Each number is 50 + 12 x the weight over its row's rms, rounded and kept within 0 to 99. Layers, rows and columns count from 0. The size before them is the row's rms in percent of the matrix's.

# down: layer 8 MLP down (transposed), 512x128, rms 0.0341, rows 436-448, columns 0-127
# up: layer 8 MLP up, 512x128, rms 0.0965, rows 437-448, columns 0-127
down436 095:40 38 48 63 57 62 67 28 71 29 46 42 51 41 35 65 42 66 72 38 47 48 65 63 52 53 60 38 59 53 41 44 60 53 47 56 88 50 49 47 48 63 57 37 73 74 48 39 44 42 68 35 45 49 50 54 47 43 31 47 55 63 49 61 68 49 50 30 43 68 50 49 71 33 41 45 34 57 28 36 44 60 48 39 69 41 51 48 38 59 49 31 50 52 63 56 51 65 41 26 46 35 57 61 33 62 60 52 42 43 55 67 39 58 34 46 46 60 63 61 66 34 50 36 36 38 33 64
up437 108:46 53 39 53 74 68 58 48 70 47 62 60 42 52 51 60 42 54 50 40 38 56 59 29 60 34 36 51 30 43 57 41 39 48 53 37 78 43 53 71 47 44 73 51 53 34 39 51 54 43 57 57 55 72 59 75 23 64 37 61 59 45 49 64 53 37 43 41 57 31 55 55 56 33 61 57 34 47 49 69 37 60 49 58 60 46 57 77 48 78 41 67 63 51 50 63 71 60 42 36 53 44 47 46 27 51 28 41 76 48 48 45 40 45 53 40 53 29 38 34 61 47 40 49 41 49 42 30
down437 098:54 29 52 51 38 28 48 37 50 30 48 51 67 57 58 51 44 41 50 94 45 51 34 55 46 51 71 48 57 55 38 71 49 60 52 50 34 41 38 32 56 47 47 46 55 43 71 48 65 68 60 59 54 37 58 51 36 56 58 26 52 35 43 57 48 50 65 52 57 46 54 53 41 65 49 45 60 47 47 34 62 59 36 57 53 44 65 36 69 35 60 47 44 66 46 48 43 71 29 62 45 62 31 46 62 67 68 49 36 34 40 53 55 69 63 39 48 32 41 64 46 65 67 60 66 58 63 19
up438 098:62 60 58 34 40 29 62 48 59 38 48 66 39 41 45 33 54 51 59 34 53 67 48 31 31 62 44 56 55 43 72 46 51 49 53 67 61 53 51 84 65 70 58 47 70 37 43 62 31 51 38 53 48 38 57 58 31 42 67 66 44 46 42 32 33 37 41 59 48 48 61 35 48 55 42 32 50 23 56 51 65 39 56 39 46 70 54 67 50 52 49 62 44 41 57 43 46 54 43 42 57 51 52 43 54 47 67 43 28 34 60 37 30 45 50 67 67 61 50 64 45 65 61 63 28 82 51 47
down438 107:63 35 66 52 58 35 41 63 56 56 42 60 46 66 52 59 52 61 35 53 30 48 57 61 56 38 52 52 56 44 50 44 74 59 38 67 36 48 63 48 53 32 61 47 51 30 41 50 68 24 61 47 51 45 28 60 49 74 57 34 55 73 59 37 57 57 59 47 56 57 63 72 56 24 52 45 46 45 60 37 31 58 45 51 47 47 64 38 50 47 51 64 47 53 49 46 42 42 40 74 34 48 49 23 53 27 66 57 51 45 40 62 13 53 60 41 45 35 61 42 60 54 36 80 53 26 45 51
up439 100:23 42 27 38 58 46 41 70 30 52 46 37 46 53 46 39 72 58 38 54 36 49 45 55 42 39 40 40 28 51 54 32 62 60 39 48 61 59 57 84 57 61 47 39 27 59 49 33 69 55 60 37 62 44 30 34 47 46 72 64 70 54 50 50 62 52 44 53 54 47 54 54 67 50 46 57 51 37 61 44 38 38 53 53 60 67 51 52 55 48 41 65 48 47 59 26 62 53 62 48 41 60 21 57 75 33 43 57 69 38 37 45 44 45 57 55 76 53 78 48 51 66 52 52 41 48 35 37
down439 098:57 62 62 46 34 58 49 27 71 61 60 38 46 53 76 42 59 45 43 42 38 38 52 67 56 61 47 49 52 45 44 63 67 40 38 47 33 58 81 65 31 33 39 56 56 47 39 42 59 56 73 48 37 45 63 46 61 57 51 49 49 43 38 57 38 41 62 42 25 59 58 34 51 41 50 58 56 52 64 43 49 58 43 61 41 57 36 36 51 72 30 36 54 60 30 63 25 42 59 38 54 44 76 50 07 61 54 41 48 60 64 41 47 66 48 60 48 55 57 52 36 39 55 56 66 50 64 60
up440 111:41 37 49 34 47 54 60 64 24 39 50 53 59 49 36 42 38 64 50 45 52 54 41 52 39 36 43 49 56 53 62 47 46 30 34 48 33 31 58 58 46 62 76 65 51 63 70 40 55 35 74 60 38 47 45 29 30 28 34 62 60 44 60 40 67 42 51 58 65 52 60 43 62 26 71 57 48 46 40 30 49 60 49 52 56 53 54 49 54 56 56 57 32 86 45 59 43 62 56 51 24 46 66 39 46 58 52 41 50 52 68 76 76 62 64 48 64 47 48 50 52 49 53 38 59 39 35 34
down440 104:55 58 63 54 48 57 73 51 49 50 44 56 40 66 42 63 46 33 44 67 49 54 57 53 36 53 38 49 61 66 23 60 00 55 46 41 56 25 61 43 38 45 56 54 37 71 43 54 83 67 23 33 39 55 62 63 42 55 40 54 46 48 46 45 55 67 44 49 50 41 53 50 42 57 35 54 48 56 51 48 70 50 47 43 42 59 44 44 40 60 51 40 62 50 68 52 57 69 32 21 54 63 34 30 63 64 52 25 44 45 55 43 53 70 46 68 50 43 43 46 51 40 52 55 59 51 67 41
up441 102:37 28 50 64 60 35 69 50 36 45 65 45 38 56 29 50 54 52 69 29 56 53 69 47 52 68 68 42 47 73 49 63 24 40 43 57 59 45 48 62 50 36 54 37 57 56 51 67 32 51 57 73 71 31 47 48 44 40 15 44 44 42 51 50 61 55 54 46 62 41 61 82 29 55 69 43 55 48 54 54 51 47 40 49 61 35 63 57 69 57 41 41 57 44 68 58 35 53 79 50 51 32 35 37 42 56 45 41 50 55 42 59 55 57 50 45 48 71 52 46 30 33 37 43 40 60 56 57
down441 098:57 48 79 57 58 27 64 52 61 51 44 54 54 59 43 49 41 52 70 59 49 47 47 62 37 49 34 87 63 51 53 37 42 45 41 63 60 49 70 46 54 41 49 36 54 42 59 73 50 58 62 54 47 55 37 70 72 41 67 52 41 48 47 62 39 46 52 52 35 52 43 54 46 43 52 50 40 41 37 27 56 51 34 67 25 51 47 31 55 52 38 61 54 40 30 46 51 32 39 49 56 80 58 41 69 70 61 62 29 34 46 51 20 37 44 37 46 40 60 58 70 48 51 44 61 40 45 66
up442 099:58 49 50 39 67 50 66 52 57 57 38 58 46 67 61 32 53 48 56 57 42 65 42 44 69 63 29 29 63 34 37 43 71 38 55 54 65 44 60 54 49 39 66 47 48 35 55 38 65 43 71 47 54 39 62 55 53 43 18 71 41 52 42 41 51 34 43 56 28 27 61 38 63 50 62 54 53 65 46 61 38 66 48 35 32 46 62 50 55 36 61 58 53 67 48 51 59 32 43 37 56 44 88 68 52 45 63 56 46 63 41 47 44 48 33 39 51 69 44 46 17 67 50 51 42 55 38 53
down442 099:78 24 38 62 59 39 67 57 52 26 32 42 23 54 48 49 55 44 32 44 50 45 60 52 49 56 53 67 40 58 63 63 47 55 52 68 52 62 43 42 75 33 35 53 58 50 60 41 52 45 53 47 40 63 48 43 74 77 49 60 67 49 51 58 56 37 63 41 58 73 59 39 58 45 60 53 36 37 49 37 62 34 43 51 40 45 32 53 66 58 63 43 65 48 34 44 28 42 46 44 48 51 29 51 35 77 59 47 45 35 37 59 52 53 51 60 31 37 83 57 55 48 36 45 62 51 56 62
up443 092:42 41 61 58 40 59 78 48 43 39 55 20 62 36 28 52 40 64 47 63 69 34 62 38 49 31 67 40 53 44 41 61 52 15 45 51 48 54 43 28 46 38 67 55 32 47 61 38 52 59 66 64 58 44 50 34 59 59 56 46 38 58 67 44 44 58 61 46 56 35 69 54 32 34 55 41 26 51 43 48 79 48 46 70 56 45 58 52 51 52 70 47 68 41 52 46 46 43 64 40 53 36 52 62 50 46 39 68 69 54 52 67 55 60 47 37 50 37 58 39 70 76 38 37 42 47 53 51
down443 093:63 52 48 36 55 31 52 45 41 68 49 72 57 37 66 41 35 61 64 17 33 63 44 50 58 42 42 53 50 53 60 35 49 68 55 60 69 75 54 57 68 53 60 42 65 50 42 51 43 59 42 58 63 36 55 47 28 59 52 61 69 47 34 49 55 26 68 67 48 63 43 49 55 59 70 58 46 42 51 36 28 44 61 49 46 42 60 55 35 36 45 49 33 27 39 42 76 45 38 49 48 71 67 53 46 37 62 51 31 53 61 53 45 36 45 57 47 50 52 56 42 32 51 42 48 67 17 61
up444 096:40 59 47 61 51 42 62 76 42 50 58 58 43 62 39 61 40 59 66 49 57 33 37 63 45 34 43 29 60 42 55 48 68 66 58 45 57 49 60 50 44 52 24 45 39 37 66 38 51 46 40 49 64 46 30 54 51 47 55 51 47 51 58 60 45 68 65 36 40 32 47 64 52 52 58 90 36 58 63 62 61 46 46 37 48 41 67 42 52 64 49 48 47 19 44 42 37 14 43 35 56 56 49 29 44 60 51 53 45 38 45 32 59 56 54 55 57 41 46 46 48 73 56 48 82 53 78 46
down444 095:54 28 59 43 43 52 32 46 58 60 55 37 60 60 54 55 57 37 56 67 50 61 26 56 71 76 59 38 59 46 49 67 40 52 45 56 42 38 47 44 64 56 57 36 27 51 36 41 35 48 53 43 40 51 73 61 51 42 59 56 37 42 53 55 69 41 47 50 45 61 62 33 36 57 36 47 39 27 57 45 54 40 65 62 38 54 40 68 71 38 70 56 38 71 64 39 60 51 50 81 35 56 40 65 56 65 57 59 30 44 68 51 34 47 48 65 29 60 47 39 56 35 33 62 42 50 48 27
up445 084:45 52 55 72 32 68 47 36 49 56 60 53 32 52 72 59 40 37 58 98 43 65 60 45 49 56 32 48 60 51 38 26 42 39 43 45 41 65 49 36 60 41 51 49 55 55 40 42 45 46 55 31 54 43 48 31 63 51 51 35 37 34 34 38 70 62 37 48 65 56 62 35 55 55 48 57 40 65 48 59 60 69 48 41 55 47 28 65 47 63 47 64 54 62 59 52 51 57 46 54 31 61 34 51 51 51 27 59 55 48 42 58 41 62 70 53 25 33 41 51 65 29 41 60 78 47 44 52
down445 090:63 61 47 38 55 54 58 74 51 42 41 51 42 56 15 61 49 46 35 28 59 52 44 52 51 42 55 75 63 71 32 63 60 64 50 49 60 49 37 31 65 31 67 55 44 56 37 43 48 57 50 57 44 74 70 60 50 47 54 39 44 70 57 55 50 36 54 50 66 62 40 46 41 59 56 52 65 26 57 30 35 27 31 48 63 57 44 39 60 50 53 49 80 57 58 47 48 48 51 46 41 45 39 55 60 37 42 51 29 25 40 53 65 40 33 47 71 50 59 41 63 42 58 30 60 32 43 51
up446 091:41 23 60 59 32 68 44 39 33 56 31 60 52 57 52 59 65 37 40 67 45 45 39 31 40 54 64 48 54 66 65 72 45 35 50 44 65 26 55 56 66 78 68 41 36 55 51 47 44 41 38 43 63 48 39 47 48 44 31 56 45 38 53 72 73 37 67 37 52 38 44 60 53 52 67 74 62 49 33 58 56 50 68 55 54 60 50 48 52 74 64 54 46 53 31 53 33 58 57 32 61 37 45 35 47 50 47 65 27 50 64 50 41 54 39 60 40 38 65 43 44 66 55 27 43 43 58 49
down446 098:58 50 73 50 53 46 55 36 55 49 54 54 45 38 52 59 40 48 37 39 47 77 53 28 52 61 52 66 44 60 45 41 57 72 58 44 55 42 70 36 26 47 43 60 53 57 31 76 30 52 47 60 87 59 63 51 34 57 48 34 62 42 12 37 66 54 40 55 32 70 44 34 56 45 37 56 36 62 45 60 55 61 60 50 64 53 45 53 55 42 64 53 37 48 42 42 49 64 41 55 29 61 44 33 54 61 66 49 44 43 41 42 29 48 49 60 69 54 52 50 36 44 61 73 30 44 57 46
up447 096:43 55 66 36 42 66 55 71 34 28 53 40 59 57 24 59 68 50 55 23 50 49 51 52 30 53 53 66 50 53 37 45 59 31 36 45 51 83 43 46 61 59 39 46 75 79 47 51 52 47 48 39 45 31 47 53 39 36 66 56 32 54 58 43 28 62 36 45 56 51 42 46 45 58 60 71 57 49 52 56 35 52 51 49 56 70 47 34 59 50 55 42 43 64 52 21 71 51 45 58 47 79 50 66 48 30 58 48 41 46 47 53 58 57 66 25 42 43 67 54 59 39 51 37 45 41 55 62
down447 100:57 48 43 46 49 37 65 55 79 54 52 46 43 36 58 38 51 49 37 34 46 78 67 47 68 26 42 59 20 35 54 54 60 49 64 64 43 21 59 35 47 61 64 63 44 63 38 57 50 52 32 49 39 76 54 55 54 46 73 66 63 54 58 53 62 62 69 39 59 49 35 48 30 26 54 55 48 41 46 70 68 63 46 64 59 32 53 63 44 39 53 44 57 42 56 46 46 46 62 36 51 40 45 34 49 69 36 47 48 62 65 33 43 58 51 43 34 41 67 30 54 57 34 50 53 37 62 47
up448 103:48 46 20 19 41 57 61 42 51 56 59 50 50 45 63 50 49 51 57 48 35 55 45 28 40 41 70 47 41 33 57 76 62 48 32 64 59 40 51 20 30 41 46 54 66 49 69 45 46 35 73 51 47 41 57 48 54 45 58 38 52 59 53 35 43 57 46 34 41 41 84 44 57 56 70 34 74 48 69 40 50 24 45 50 41 61 63 49 46 56 57 54 52 49 61 51 56 51 27 45 50 51 59 59 52 42 41 29 40 59 51 49 41 44 66 47 56 65 56 61 63 37 79 52 44 66 39 67
down448 111:41 48 36 50 44 55 41 33 41 26 57 28 50 62 39 32 51 69 42 40 56 41 32 84 41 40 55 74 50 33 62 58 54 50 46 49 46 55 67 47 36 61 57 68 63 44 41 60 55 51 37 47 46 42 49 72 38 59 43 40 48 54 53 46 41 33 53 48 50 39 59 62 51 61 57 24 56 49 53 57 65 55 67 68 40 65 40 47 47 54 64 41 50 49 55 56 37 55 52 59 61 50 51 42 23 32 69 75 73 35 55 18 54 66 54 48 51 43 46 60 42 79 60 69 34 49 63 50